config.yaml
num_hidden_layers: 22
hidden_size: 256
num_attention_heads: 4
num_key_value_heads: 2
head_dim: 64
intermediate_size: 512
vocab_size: 1832
hidden_act: "swiglu"
norm: "rmsnorm"
norm_place: "pre"
norm_eps: 1e-06
positions: "rope"
rope_theta: 4640.0
rope_fraction: 1.0
qk_norm: false
attn_scale: 0.125
bias: "qkv"
tie_word_embeddings: true
parallel_block: false
init: "trunc"
init_std_qkv: 0.0226
init_std_o: 0.0226
init_std_up: 0.0226
init_std_down: 0.016
optimizer: "muon_variant"
learning_rate: 0.00594
lr_mult_o: 4.0
beta1: 0.93
lr_head: 0.00537
max_grad_norm: 1.0
warmup_steps: 200
schedule: "cos"
final_lr_fraction: 0.0
batch_tokens: 32768
max_seq_len: 512
doc_mask: true
train_tokens: 359400000
max_steps: 10969
dataset: "wikipedia_en"
Each number is 500 + 40 x the weight over the matrix's rms, rounded and kept within 0 to 999. Layers, rows and columns count from 0. Numbers have three digits each.

# layer 14 MLP gate, 512x256, rms 0.111, rows 232-303, columns 192-255
466463532519513525463480529487490491558485476525507473450508471489483473526596500515438430530514490551519506476527525439544495518543508451509461499478478505511553504481522454485525592432432484
497529475527483488568554532498411469458529480570480519512509554490425575540529420550490458428476515538451489524520546533449475451471513576494452532438488570495460428488520560453534531557434447
430499441472480535534509464494540429508466491511479497435478472527481518504577482487505514526475488514507486530492530527505546537453482465556485541450458551447445446545439462517530481462493555
536515480468546484485481425511524493439497501570514493469419495484469468431506565423496520514463535490484559519523504417530541505485501482535509490515531551524486495454531527475503460534460529
500505515432524497466504501485539502482572458516488502504511514510520517572481536484518579454491532461462480521527530522439609531484503540514541497483530493457512546474520498511428509464519447
476487387472498442538494420518421427472566495465487489538494383494451492475478521446449475469509438514529513488487445460565479513505441471564509402468534573502465539470480537490488490543463511
466511480545460523464491497554427549453441514449521503477518408535496560492511503455530528462422541487495562441489539530504514566546543455415464538425535521533454468504482511501467547491464471
503517468569504587445558551464529499520458545469413500536513490456449509500476480439448464512490533490419445465555559506487438528554538452464516391544502491559461478451489476517552577455526515
487488484531520442495505533526490446512472542530543436505503486452514555503531466438490489487499512527460618485445496500540548516463485579503498528452509499517545566562465491560458465538432480
488509510449468500525543522555449510495525488518505416554482498603510464509493499524537421499435471531513505525529504461526475547606481467511569454533508467480458568457514516482434517504419511
487555454446539533497522486529554561529504451477533457541465521483519552463548543445560488502529492526433487488476520546478428587511477460532479499483507542492451532516515480505546443528484505
549485453510464470493426440522582460492512547506420498485481532436540478517424596537491547511470448454506538490477428493478488554483460490461549555499420469556456507547449479464479445459512498
442465507504396569486496497556502526479552416568458455536435506568509482521535489587497506424456519537506545489443526579500564468494500487509522552516524570478503531454491498550475499533482462
539515474541517495517546459501543474451464488516460549503506499398504471477484535485494503494485533515551451400463536536508454485538515469492540501491444536464498454502508521499523538522535527
493511477489545529507595491457490538485495575438524486572430495575574507520461462417539501467514539512488482471517503527444568476479470480501489539545418530517504586518562479495503568459446550
498488411484475503546467548523530528420434459414509488516497487471569530481467567563524487554450435483497568488509538520519457494520471529516448502466563545413454517553535505526510492554468470
510470415487537508422482473546500531476547503503583515447370476484484545560556474452551527503540521497522505482478534428544537522572447531438523443476549472433512484548455528454463564497474534
447495471518515472440496564521439583527503499520495515495514488459529492402520580498480449466508517482516518505424519533492487533530517510463529501499478471508462475475495447521529507461455475
482528452504515491495447501501546476463530493493477480527546520544526461575505528498493435476470505443506561494480551516468426455525481473551502559489429450543502504578491478478521491576509524
538458456481459560513530561557555495503508474492536536497505464566576525495554452526501480530463506529528451487477499525494449514439480503480508504431439438480484520450475500547488440519558463
467449499526500586501485530484571525477515491502449511439504504478562486489468518473505560594436474522504505493500566598452517440455536614537440531508523528510566535500537568514556563559516560
475504550447454523548495435584512462456469489463494455525464495475524517427508496480527511569446547480476482532442464558498512457559516508448543493486510498477536527510529499493503503512507504
438517498446471539457538508538478519483536467490488552491535498508407537485500474517510497484440520516452478468536500447525512545479506545535525530496487463520454452493460575456458509455543592
526512542508420509532485486502480473543523506561481551514423502488451520471524475488547516470563503522508578528461463502542443485436531524511544539447522508454477456422520491415444537505487475
501523484475523455471561459451506550498467565493533518501484575486534473479443481569483485564476535573472557578445536522498444463454544483520559486541475499568422474494504479521500542472485438
443500586578408489566482534498488462528480492566499479451466470510484458530479459498522527472482510532530486553476507510510466458476545529530466521477624475463551449554567470485527543548474499
403473479571536536506519504527480566497471524417512490471518482576465463514484502494520477552495534495514442538529568565498429488532480550565477562563461494571614535515495607516518525488418560
463511546532524466467537489525431518460526525458509488515482469503458543494541422499488490557590503462520480503492489443531457496522491433533493526460545583426535443499481533497542493539447489
491534455528448458503564472525436490559511517490497509503558474489450499501454455480516489477541502523528449494514488459447501632549517533479491462466462552596446540513461546485494513509465438
533375494527430528515518439561453559539484531456509566464464398498513483491536474425503492401573453568545496504366432566516528472518507513501530474535430483432495489491467503480478530503468494
548510473484469531599479504480475490557484455525452482467536504492537551412544426545491506454584498542503524529542453586481512553437562459491499526482530516473431549517457489506444501539497483
532496419479515398487549460498521434443528464434475565561551511590460440521546579517512435496441444515520457502503499461528538435522497532465573547539492496498552486548468499429512491436495453
563518547470498507535501466560500551481519531511456536506468505529518537484482588519494530499496435517432508553477581466500503400492456467509522529484512477578567520493473497483529523577453533
514477496487424539475401470470484444539416501465481560494462461445520539507547551468473560518560522432491489472541498550543533399507482518467516498477505523504579571517529458470533521463479467
452458504524505467520477417517540416550466479491518433539484513507554495514506479535473478416449448466502478471490569477562550482445466509465493457488489570505421549518510458551434525514509485
460502465584502441470499510510494474506501515504405524505498508520407460484449495537510533578542487559462510522431444557487468464521519493475561404528503481501475489466519511539540453519510535
403524450494505430425474507523458488483503499511534491505613515468475608504592509458465480474544515504491472458476534515577509566524526512447488567521575527490525480438506514578503426526452576
561545504495536468474539535464557463492490521446462511526582436466511539448380547468599479523473527516505462494545485514502603509465536487542524549561576541512474505463489556543535451508523540
503520516443488548552473468456547534483497469535512546489411449556558464518467627544537503486503468497505508490488495507514449474501534518500511403525527504520455482548525528531518458492453512
495392497495482492507493486492467493508483499478482473463454481464505528479437442519531500518525552488491497581506525465493510534526514540479501499503504567498567481520543479500573503503483508
529487441504466440477444504504521480507441511473476497480481499545536533472590417426472470481528538503509515518499468431559466515548541543471498439479532566482497497515491475499456507474509476
427454459538522495468418463497551534542534466517513441650500500549521504536544525494535510503525457439475510543546506556502611517515508450480522476460558524562552406510580473534461526526477536
591485493512535481500430469453513506608508600510456479460531480484489597515523429405518503521556486510431500510505518507508468497525457505494529477507479498517442434533417460505530464499588490
488551497538455490479462483532541507545504443483469470524554512525550508526487594480429518496522527546465555533479597563492493491466517558500597552511523472449454515551482632518434534484567474
429512467527463514501511494500506465500514514535436536513526478479557484588499558458523496521451417482432528490511505495520454497480489534432503398465481472518499410463526549521517429493554498
522527463544456519548500486499511468514474548456460465471516516458474510409463473393509447426539617440482528641495543510477517458485539452534489539436499529511530548476518473484520420504468488
451545496498465543489472500489466575468427539517441523529508555596452486436423502471511472561523458483494436460520512459446531493564441525477545524442447495483522551564532523461494512555458470
502531469489503442501514616535466481511535532486475528496380536489554500538465428515510567485456471430471541519455596475486483432475542469512606484551487510484497507456451432570500458506440515
448510504582536457523484487506477532504474465441524485430483562532465471520499445529502473471471525549474476513475465465542536503498487558452463545493469481481485453533588489519510544507454514
517537571494497492460488508457481529555478604528492517507565488462400511473547480471503469532498541534471574457472547528546470572506525492543507439474432547578510489565532465517460480539450558
491515484564505500585465529506490509502465534505550460486536501489473543497577490553555481501491524466484573484550514456523531517415428565436440566564517560501544513446557511528449498528434466
453433449540494419523574484507451491546502508451512461549550444499462461524513526468561538514510461500486514486542470541489546468398452502476556449465508535529512510525512437515469428448418566
471445535474452547472510536449429512538479564443487493551510464542472564544498538500595508446513570455447469471432477469439380476494580427504482557500491532440430543566466467418415480499465544
535539488493526559479463493506483523460515487420488499496597495513506493526572481542505488500522504475507436440547528507505531521447499491465496533506474465535518524523479505495513508434484463
430488470518536485476535460504466476540495548418558470441546439478506524522462557488494495520517589510456482501505532531471475456511455476505503412478496532510537393545528448466452424488476469
579561507528450480568511542494521550513543505527527545506476454515514444476446537496468485564449533522531412529468428442450505500538399503452498530501464477525560527526502521489505516484485525
441548469513519476487527481434460508439432536506460569427405531511495523495498478500508434507494484450498446491410543520524425466471470547432551482503472540436509473512457498538426479524461473
500442538398417446491535488485532533494493471505492448512551455466441526501545499502541463471500508495430550501496585488502453494502544529489522480514565524464465542508498608511444489502474458
412543519439582483434517504483529499485560523443534503496452426446495484492474529512489447434524517485544507498477501478506590503625571528442545489468544492521538497438517521554453457511487536
506530513560585512516497501468495543479460504497511508525511519474564485446472503506523467461558499482503515551480491484476555444461551467530437489462513466471487470570582509495463425479483468
496540482539521482468528475443527556475481447552474488545462517499496494471487617438596490466487500490544541450483610521506481501516518451533468545560546465526493423466423487487442518477497479
500546506472558459555494550475540493515510558477494459427489436526440549570380510518564505538608483503491502548531428387489506441464487551522475578503512482496495542497480505424460523483512481
538434478513467500474533544477490472515453554526471450453480482502570379549494483553543457557554508413429582458540470551523541470507463497461441516413516608495547496480512501515505526493452440
472482460462468503541515493584417374476462503534489581477489461493503521438445476485500580572530497520502499557477534487396562520474462514537548552494493466492441549544547527451489541488521473
503559542567486484481444441429502559530482545475511491543545474433541523470600565467451424492483446490450569485479453564535525505451467388573499557543531501534487558461419458461548432430474572
565464520535518486525462559465545490463454524450504539508553496478517512546544497474467510498491480571510453500482529376545535402467433515563584525483560463519490513505471528451550489441464446
442514488506527449585539551506501500492434542537516535524548509486535494453540420518454535533472460503483431501502462541525533492495473508448471497428500481495467477528452464504581485466472530
432514453510452507460565491507444474556470488509532505556480519474502491504506443515512523516474542501516521488537472498492531537490517515469493526421504579469528467456472386464574466442533477
520477481503482540531528490493561524557378525539485480480497449483471519463526471542520536515416525555471561482438464553504429535485501548493498506467436447527490456469554506450564526552470453
463496485504524443473459475488477487605476546484520448464412504546537498479459467591564468493457472529538473484537561493577525562511503495553503523506503508385506542514421498448427425560522519
470495505480567571453548560530547530491505558526563459515511511483531464535410520431442474498464485501501478570509546471483490467456487520567526549472514579519468481582496537468528520425475487
531530488578486564431509524474482564504456581568504525557465461477497470513480570483520463513473506450556542493543437487528578504467494569514557527553493496554613420540513459474524493442458474
# layer 14 MLP up, 512x256, rms 0.118, rows 232-302, columns 192-255
487552507562455497443471527523485471537508506523587472479500436557530440492494551492554468563532455499484542479528481504526515434516547453545508464475496518467503491519514454513519544493516443
487473450533478501534553504505573497464508476441525589432502530419475461559534459543447463542545480395467504441461485553466514470518590417536465517481529501433495510578414493494496507471491480
564474442544474544522520553538429451475499518560536529513499494567494479520484529493496579536586464540503509506535606480530483568516491492543464477488380486415491527528469493479497494497570527
518497524465440531538501456511503473529547475505499521496490498475555485531447592505433513480468526504449497537493468567532549512550525422465505547488552431481570458601464477557422443486513535
549511523514562512583467541445492418513483535496503473549490556524533504509503555519471508508521474453461518436514401407501542466539491515552432501544488508427463481510532481491488493504456398
513477573509538533533484461541460452509421486461511493518501506519539504548520537511530494504478532507507525448455500478515512455477445467454435490506508474487448526514513484555550568484476475
417537510526504468387504515521509478460522494504597456466501530467347576465477516499469541476476486455458576475496499490495492522521471486502526489569500576466508412519523497482520481481469508
531479470546443545485550478485490488503443529522450529511493548457504556476491465520497515494500464492537448496533522524436496472468538477571512466568505516532514536423471464462436530535491518
494450427441521479545512473568513523530498486487596480496553399456499484539486537501514415487524509460463479437515436464414548476458465507438512524461422471534541528455485483481538527497488504
471537516446482496528529533516414478487521468518559528451528500492547465477593546451484460483509467524569452547467414437498446480479499451458522524473489496523511528458512451500447508454371530
480517481503460476444464405458537493543514482474473463463485548479539462512512613566513495500506442530483439530427492529510470479499496514560521499461467489541508473521508530465456534550460468
516561522490501500490521562397450495548512452497481470470499510493501409483564505519521488558471460478493515495465483443544528468517490497424514492395502516560525503537502537575533507550499508
480495613438498500465547525423486515523472429524430549425517474531544493505499535472508510491551510484435501562504574493543497515465570468505554407421413486586522531541487517527476475528540484
436503515484497490515477515493559438425493496509440478457501493423488532461484510506506548476471435408510523561474495520510505495458508437569538593529541442506507485550497434469499525530490454
528585523494503405535457438594447410531517573424462439500496514535437486530601493523493516570640450513491543518498510508414524540481435491479523484543476452397548516590494456505550482578536537
541465501510551526465509500567483448485530556469535399449526477458551413463491496514552531480514441494474497560462432486438502554494501474481483576528508548506447557474493502520536505508544494
521492504512527501449587547469514477503529505475510434433538548571524501556466497522544441535550524562550451471567533497521502471539484446599515494540571480535593474469502504583503479502463465
524511487471496509557470469525480512513487584548499510550540503445515492542548543472483534508482523537479537560528424450463427490445495557450457486512467442502538514535533494612490490456581415
504511486551478482499461458474441585423449531554529516513479536473525511573505502478449518485539463527457529435506533434503497504546515435443530504446509523435475497497493520481519440430475478
521467413484581472509514471522534530491515515490470497497567528491504536506540502488541451455549490434482517546473463462461497559478473465508502516467577531525566506484437490554495532545489490
554520447468500481439459425536479518486492506477504436510482461447475389479512456539481476513481559509497634505510466503567491573504524484518455458516562496499445475454467531447475458523507462
497491460569483549485489479514514478476464521447495488496532473459480503469504505535469435522435514532477479482494489476534535533495565550506456523489511479524541513545466497486487480521529504
493487504431548458506433468474473407482542482450482463514527441473483567567514541460519527582555507516493485544560510530475532446453449523498539491529515461568580559479555532503479494473505507
460464547537474519502476499439488552496499525510441546490486478532460477480538546533484443484460481529544483560481482500498529494476475508543589519490450446488524510489500615491517485497549514
461499449502455521564452525538546550497531441508621512482524470488488530519549507497486492513471541479483486477492556504469451494521509533470472493538491467435512462540530497549580473593487541
484509493456496527450488450510524473484486465417486509484471529482518483587448524492457458462542532469475539500510538480536506490527461478512511563421511510489540519529412513522532551489474469
537527559556507522479528452570488468584500514452503464504408488481529523470502472550533505531465512545505451607457534589526566475464471544519482554556508484500521538473511583468464507516538496
480476525506548520511530514520460532461431574529552518507464501490402527595505425458477497549478471416525541543565461510510464513517416522468473538404499591493610488481483556452460524484442518
532530496450472474516456455506498470528485537538545549502541523520559455534517524513518510473404506490492507522462486524444528466509467484471551512537490538519471528530468498463486517567551481
524511545462465542492537522538505519476516447579530501499530540480523511516497473479497517487597503530453523551495554487458495536595489449446500542554469533520482566491570566425412534480424544
584407517508524528549530506431475563489567509448502508444503495547535465506522502469459541468562473525497477534493544552471552551435515490525477559486591498548499467537539498487525502464515551
530536443490551533553516488552508487524493510516584523446505530476504524541568470529496504487499462428447528472466504582458477528544531453572478504483506475502526510482462499526603500516523494
494509527448507550457495480494550484545543530565546544464522461567531457504518523512496484519561502601511431495482489442538470512497454486495471520498453556472474474422521502508483460426493480
468556544492551492528542537491465478474608570510557517548529529544511568510524522550463565500486550471501422468496518490504449498479483531469518514472524481479492520531432505477504426464490511
504486455497466448492553434486502508464560524516465530556501524523524491491458481508454505519450475535502464469475525498532473552479492450526478573555507472599564588470492525517468539507521501
464433456522518499530460534495576467475578494452451458515525508502426471466459485480526497530522533531501586496503457498455516483507536489474540517525537460501456483559461561529447525465530462
492494499503527567489436527543490456505553516540522386522560495509551429450464415500459546552472514441515514428483518534507416501515475543493564452422524551456452469514609564531518543523590556
525509557506549421533492484536520494490510542573502521473507447492461502483433495497527511427431554541595483556464464449474570519523527494463555541548489616443497485451506511473521539506461457
458470511533501502447511485534543515566514527524505541492465529511481474533457510524536528417469506459428484418492533429493520486507489483496527459491586484535535479480485440531518478519523474
483519492600403481532457513513479523484453540521484553523485470518427513485503485550449517549453537472516510522510425535479546504505506550492572514527551575465548424487523512515510552496514461
445507540492515486510543496537463460463459532520477515558508490504483431547507534555545516475522458499526477463507523524442516486502476462421436506487426467490508545448519544537464467532531421
520523460549465499576484511513565449471399537523467487516497502494489562459530446514514520451496566487468531472402463474512525476456493533484538500523539455499474495443506473475536477504505465
494491523535457563487579433509547537576451467480418506541490468544456479520508469544591393622501477482604496455455497511515534434540519421511518522494436495491524431489464569489470540503531497
522529452506461488501479475520550499502513510490487536559503503483523428474570540463491495495465554505474582516522578487534478563508472532489499529481453492512608443491439530430501493513509493
511491541434493525543508493438512430605488471522553401450495499480549544495442478501496431491553463483495542479463552530458491526437430484502531495491426438500466513583560501504530551514544451
464459478506551490474473530481575489412563483549450481474502561533525523510532498517536500407506458472492450476485560419449523429548525540511479546599470492513621474534476535455478492533533412
512502462515538478478497552523499514494472474528443474531493526513577550482459510509490566514527463484489478510575558489533521492453487488508491549438531475529500514518594464499485509440506549
428445516463523500462546487476504500466480417434460490521566489476572493466520532477510508489463503488568436495500451551526511564562533531437460508471487531477448460504425473487514574480534484
554482483522481509504573572518540454519480466530518522524464525458473457488470523494523494505535469537420560496506590472525463505515511511551476524416584544518570451492469521484494560470522439
488533497478502503464509514430483412487514489520525511492499497526486460447512489518495527463519498494364535489417451487490456442482510491514536521453474580509528468474472518527487444457530492
533509525503427509543506541471463452507499551524485473479476535483488549512503520479548474468570483492568485575525522509559487451482516513520470569457502500497532410444500432523461516525481519
474555539481493539510533494474479512599558473513444491504522471508468492469517523486494503433527509461500486484446483443484560539468478533423470453452513511561413463447497487475531500478497548
553504497546496486495498540470505458523479494382495554421463464491529506463586472469497543457494503479525539485446510524496512445502491520477493494551405531510521474526503619484504550501464511
481532521523509483463539446527509464485522485499495528481537421497461488473480463404502532510505471493482504520554444460482535489496452492546502440502467484495522540531498523501524490487490434
490532546508448563530465462556450495486424560543526487514498449574521502444500552594484538425528427500596524411523473494513481506539513420470500534506564575545438583493527455561528502422532541
489508476493520526533560544499521500526460466515480481521436476559567479511526461470515475479558526448385427461547522469510526570504484444477541494482450505560467542424550499513488468451541481
553459459555484495467555413435384510517539465420452573495450488418446512441453532491532470538482483481534508539532540493572458478554469507490506487538470492463474562536485516496519534553450514
588563472500480525547530477444481493450545517514448514490513493510541440501491530488508485480478532558519467486557585481491404497511495497542546424477427480528554478515430511484438490522520567
493509553553540462470499502505463447483422564506493484582541488474514560520409480508507473520538545477541479519512521532509523557508472467483509481434527474423583492495488519495557434574507494
445531526465521490469482422476542443530511502467545459501506435550519535610515505501509498539474430503467488491557532455486455576589400498481539560465473514540501516496464534498532482532486545
491511567463442506501517517483439477446464546462485511419479478570500440511494475506480519483516526514475523541431534480460465518495481485451503499546481537454556533428558524505499548534508522
464504451512445536508527484509496439532581571479466581462528457486439495498454484509447567488558503559493430540541531481395488503532502459473527453563499457499506595456525548543493545518538503
469531530448515593468439520427508466489525441505506528497443501475518456534434541471542510549489533517488497482526532462563475496524516500472540437515611468445492441463517477465443526550521482
565461480441527530432516517477513479490488502447496497520428473456480470521537534569555574534569432484547509502502498485514489503543477513516496547536505477594532475535520495498489512541470494
456609460568500473490503465471488444488549452542499478460478488515530494465391472494493489495469455443528550513496507511504521450496483549433440504473523496445452546560516520538494550547573418
447483449510495508464471515567440526579501528511486545465438522455551457452510491586497468437474494460525523519445508542412470480555546510415500547512443498578508457534513518489515514505562507
419491553553421514484447477463519460463446518488516497481528508558499561505589569432491514490457463490499554480522551487459491436505528481545480461543521515527522464528440528505481495580483463
485520492422499524551488460467464498460485456554556539551500525518557454454520483523526530491496505522518540533488495483505489537461521520431465531470488464487483518503500492442457496482508475
435527536453486496402476474489501461427464470506566532539490593487506545515528468530486514535570487491477512500468491492481507513553581436505558520495562507449504491503540602507470452574523461
543505477506573488476503438527484529507460443513556490453493428505476478490492478484442544519528512458460532441540449553383480525528530460481482541529455519510490511477454450478535492444569530
441499469486500488456454459542477507464463536520451489486491480485534505524429521503521541510522486618496541465536452487496568451552541477540472565529547509471464461555487612554477439497418464
# layer 14 MLP down (transposed), 512x256, rms 0.0809, rows 232-302, columns 192-255
516483510485448488501512539525429521503508433490574419522493507467538545559555483521481497515600476467503586542496556485560520430517483497455498511538487486480474494540532508486449555468563485
407451512526542440513508496491485479456493475541461543517537580555520514507517502611525528510524464523487500475515490526484530530466480451463540473503565557504539426485409539472470474534473495
535514470485505500520453567519488530512495506522561464474536546470460506490454542481479474508511453520462465534540565481428523564478448539475529460484530401568502408564497559466485519447458513
509496500499474496502547491487451494495570486531489477500451511460533511573482532507458492494505549549548457528483478506558461526504496497452486474519509484540462459542497519498411487513425519
529505534560408511551481507472430499526465522514483476410520515540503505584477507473562544523520508533565530512439601500490552500452568499486521569469503453501508437473511483520585540440464485
555557510537513538445469478507462431462508392459514535553552452519505469516480456549580514519493539471529464508536489437472519483503509422493528568481458437477513510461505546559498525551500510
515566476515523446557539494519499559513474461518525444449528448481456486427401515512479466523470499454524472468486562530501483470476483515440501483620455532499533453437482554446499457436464451
531504518498503517536556417482471599439561421457449558507602528464430484441515527478563520479525519479524470469500396564433512539501490514533480478467501491509567445504453494518467508511512496
516500509518467479540529493517576430530511520455456488494552509494437503563451506453528526474477553464501566506550567503421512494489549494476465486477536539511491515511571489440457477539459404
512537563447522460468510506497490488484590511528581525521473460506498389526435499517521526500517456446493397535508379494565470510523497400491502560484565544526458538413541456455568556511493540
451489474532468499439523552587507524437568486527560485499550477489432486485509481524489478418464556512500604522476521530503454475468487503475543561489558478535481488524484541511481577503474544
575445449545507487527464482539550453496530549458525547511489457515488567596511452480474541565528517494501509485544437521466488555468500496500475537526488561516483590548480562446546544495526496
497550572575455512539509492552525436529498540501478479489535522526511525439487598426513443513438425478466562525478479482512458535453479453548453498449481518500487509484491547439545522482474582
526552413512512500505482465517519507478520569513516521456504481575490583538551480634455443426447475488566522456474518463482513483521477536511507500435529493511501550569502434561567513464516538
486530433566543518497504484494469506468489553529529463438503582546538449533546511530489566415545441476461536518581513578438527479422496508470482528513514530510461526507466525502486478623483479
414475446466508479554474496517501600554510473472457517463523548507588507519441477552483480492467519472495383513541447494468466499506569513523468522583527522547436465507466456484524570474441506
546567482576492547484474472492521381522478552513465536535512501485564510414513563455494446439464485424490475556503514529554490475524543438501516525554534486536486441487483465444512541481548508
537502533549504473552479416520488462534522492493508517542533532539475439564448483517489457489465478519423466580413586512455450518564493427503521461498499529488564504484483534495403481527468558
487496461453480451576529529563499361452505579489542492404455462471490448500494433530430485564557472433478521484401600474479439504485491481482505511467434496530488483473512427525549527466460475
536552436532514478514492526551488479493524536593449453543511567511508488514441490491481466508448521535444486526499533554562546499455589498532464505463503560613516465505428492506489528460522530
477472487485509415510537523545542515448451527475532521507517431480489506547558463507528473466541511540514506441454412501600526509496551579515476482481575547508637445564520529469546536464463466
569591526592504463549496503505486463471555500574473495518416554507484465580472510567476561512484528498475537478465474478487568419425490589538478479453514501478492526494492559540481502497453549
441521567484523450521480483456512498456514502457485497515474539502523504514480491483548439551479501493488491581428547514568526552521498491459504478519539450490448428513448494499496495482567553
483501543574551478509526459541536499461475503528540458470481489569555497488529461487521553485500495474524466509486501544482562495482545539523517397502441531472549535587545529504502447541514487
527476509452577458470510471513420518526476504462507512460479494463483531496560491497506451478499511509476528538473504476452536493497433489481534479535446476462417544462485581510507555479483493
456541468497508587505484495518472462483468443517541415431448527513507517463499452519510512447493487491535501490498494516485486455518477547504469532498530423485638539537508445573522485514449548
508540488538544551531528521491549442562523467471513475522488419490509555463484528522438476544513539586498441494509531467443546441497495508492543498521472438514565524556501459456433474531563498
474519506552513586549540554559453494541455500512497583457511503433409476506505479480438502518485469598510465472487539580493428478437605575433511551463521545507478441497504529435498503383413571
451440455492539538520468558487515507496538537428546452526470518471482412501535523528493497422500361435577527564444540475571488481487484522566512572508559517454554534514517526525502529518487535
457475467432507450569505530494573544505531483511529437546554457460527460440454460474466493506474525535479541495520529461482508463422473577479465546432546568513592460515503531451505566440503475
464563457483480484498452413523491438515560541500487470493475570527542563468478519474460574453564534485502555502487492515550553553525559562514481413495487449515506551483517537543538523524478539
487486527537464515593454524428554444510494489576518501484565501448460505454528521523477558471527546484476485496424598503528431505487433489588447509459515467481451538534486574528522511475527509
424492531540587488523511449444497426548518462479502452442495447485513447494480493478525469502548537472544442512522565448485504570491412539519492556484459525517448513488486485511546541456531527
467513452489538478542515494542551498500524518479443544505474470504491531501582481553491541518496516531565448549513456604523556559410490478490524450444512500464560494529515513466568463497562457
465515504432492459516541471436492532448476480518486505513520525473495547515532518472491516574493506529492392484554430497458526462444524440559510506507481475506536466491576487449503476538468489
527511506556502499478546464546472489448474572478497473428481518477531544545524487497488486446528517446430496512524451482458505456497453495494492523502469507493510538514462455505469547492440503
475484530486495475552585454495496541481555461512519476509459539479431510526550548476474438543483440536541477537477553497514477580546451568519481465478522473546542491398489495568584542489465541
552454565535412437527495468511499515509400475556460505503557445497451514578478549522517479523496445551601489493553454479548546576536517470463555517518549527526519428451479487516523448514537510
481544498555532494487495464476501502488469473486445478520510522461483560476560502442470558424560511470566504431493565507466573447454519458484452467495373547458487487496544544453477474426563486
498459495492555493447463503478508575519484560518526463510487534507551570509517475505592484463498513484561464566491560413532466458500517445512521510526468525505547546450475551532519475490464563
510462433482483511522491515491474508443505489532485535548473472493507525548534436473443527489459496423494374511523535488518526436508454503476520451531551598467576560437496490549498487530551557
511507539505512486475450502528502506503488534516557506536517497473522481420498522534535431451520553553473525419492499499507504517560556548559486478474498550466512511442485507489550451544476451
584570528480486491516492454509427433507512437500495500553494517497452481454558486614502414533511471521440475442428457498504472491479506506516537537474537470523576525490463507553531334479599463
448459555460536398461471450476470536455517511473444522563471398508490612491442450509494483463472525533590480496499527480541550439549451558464503506493497480475470472572556504438484547492489530
487501546467515526478491497524505461562509540512509455480467515604553442530414521477460499486548514546501466563539602558483472487463479474432536474488512468505515452538432522507477530526475573
417527486569497514474493519453464540512478425518437487514521492526503576486463470497536542505440478491502545541535542495486560463469497453507535525483484469509527492482465482483504450564496520
509541533442537417418475484447562546446533500523498523504501480548525498568484516494490520554505542539501455496547469485451492547539489495586539539526455477431567498502543500473353499519527437
440458511443477502526435481519541452462476486503478517483493510498512504466455478526539437500523417482510543480493611478496538480456482548526491402450495549486427503497520420580563476476417468
532504414582510447454554458468464508495485496475494488527480469533469469520440518492400401516453461468546521529520507519543509569475472517466521511477507532550430488443458500466470532517572440
522511488578607443473532501503526438498531494535541518498599511479546546530507520502512482546519495547519481558436443534560489595465529525460578488548493510542513453504549494563509501525535541
515486487465441450483566470481559519516544484491529484546477564453535470524504497497567485519517493514500523443486532439459451497496466506478477488554484514428493559497453521460520520497521471
435449511462488446450532514454501485473567500491467409495553497515499473525516532498441441402485525522455600500452433467502521520568477506492541440516560520454549515482507522522456465516485488
572506517479478483614534529529543524485492493409484497488561350533483515512489509555491455453488452520528514489535431514467567460551577475521522411533471441474602552521456505510534509424511537
479535446451490518494479568457445525475537538495580473510491529511490398495476511520483495503451517465528451503478541489525481552523572474527470509456542461589448498492551497515447553529513394
526512540512489552521522588509467542456535501432459501476527473494508544525440516519419523493457536492498551506560553475449497444510500499510506583495493534498439568536574520443481424461530500
455509512515515537509509494459481462474512515473542491444467528478535566525486500481477548525529490513510496535460513542546506523458533556533442546515502609414499535503553565480490503449464527
522549462528501477505484486465463480531479468492546445489441524494506504558447487550503489481506601582468457526443483468536493506505511511496551556545507525426483516511516503518438529480497443
442491528519566503505484475492527501500523490450516545510561517497522511513514544461477518515560555522502482511555466495513536509499449537525485465527476490395529467524496495480524510506527520
473486554514475485523603453511479505542476522527492535492491593584431400488448462467464390562496503499558546495437489516463534531529514520444529486495488454502506521441524467494502512446532498
529463560472529469518449482548534489517484530489487524498437471483398486551578574498497532501442478479490445410539523557492564503514508531542555521515422534548453573504520521475472502427530603
546454511565545453483478515470499475487446536498473544558487527497552498467441610471559470506488504492563538458552626503513453485554519484509528550474550471484418515507424523474580590422534470
478509485531444556511532470569423417518462465532524478465501413535509500533584483413506564455543499532573485531471600544549547470511507450555509522559546487501578573516553551468472463439512433
488598480504489493503503481432489474546517490529531496508499433554498529469480457527458533516481520515573509605456538492476516559576478488495474506442442508454511554463467568558559580558550470
526486446463493492500519538463490516568507507434473501452478486424464509495596522524481569440446541509530490461528449529529435506518508534493449512525513515466553464380471511519467550464443459
535500476564525510509488492538509467515469523510586479528518532545635517597476570488510546543569502452482488573518453445539515477514480566492488449479516488507537478544491510517485507582543549
547486494492475462566458490532518516506491548527509488492492518495513481605433558579531524573448488505444484491540511524486449486585518510541462470524549487512511507518490411503479440519521463
526506558447488536460529524479477472568526477389464487482538482517506568533467532528543609428473507511510458559527463495461444509513475528507483543538483536465496577478566528513610478459526492
539533553558485489521498531499570467541544504507484483561507543557452596461517543444445521550451520396521480458506538512448484449515523507512502494512461518529504526475470457490522557515498468
432486463510427484436516539543511443443491574493548547436470508547526570505459500482484480516565539474485482498543480517493531526473478533533504492478587509483539511440534476487447486536502514
457448506516541491560494480424498548463522523446525558488558493436482530543549464501458468540505484476472472386525462443460542565486507477519523568539501494485460570467430487465463474510485471
489536535487498533492547461507539553504482557545490490466563554521520515514489523506509459464486584439498543519496481581452480487516526465494434474479469517568462500492434516481516458524515516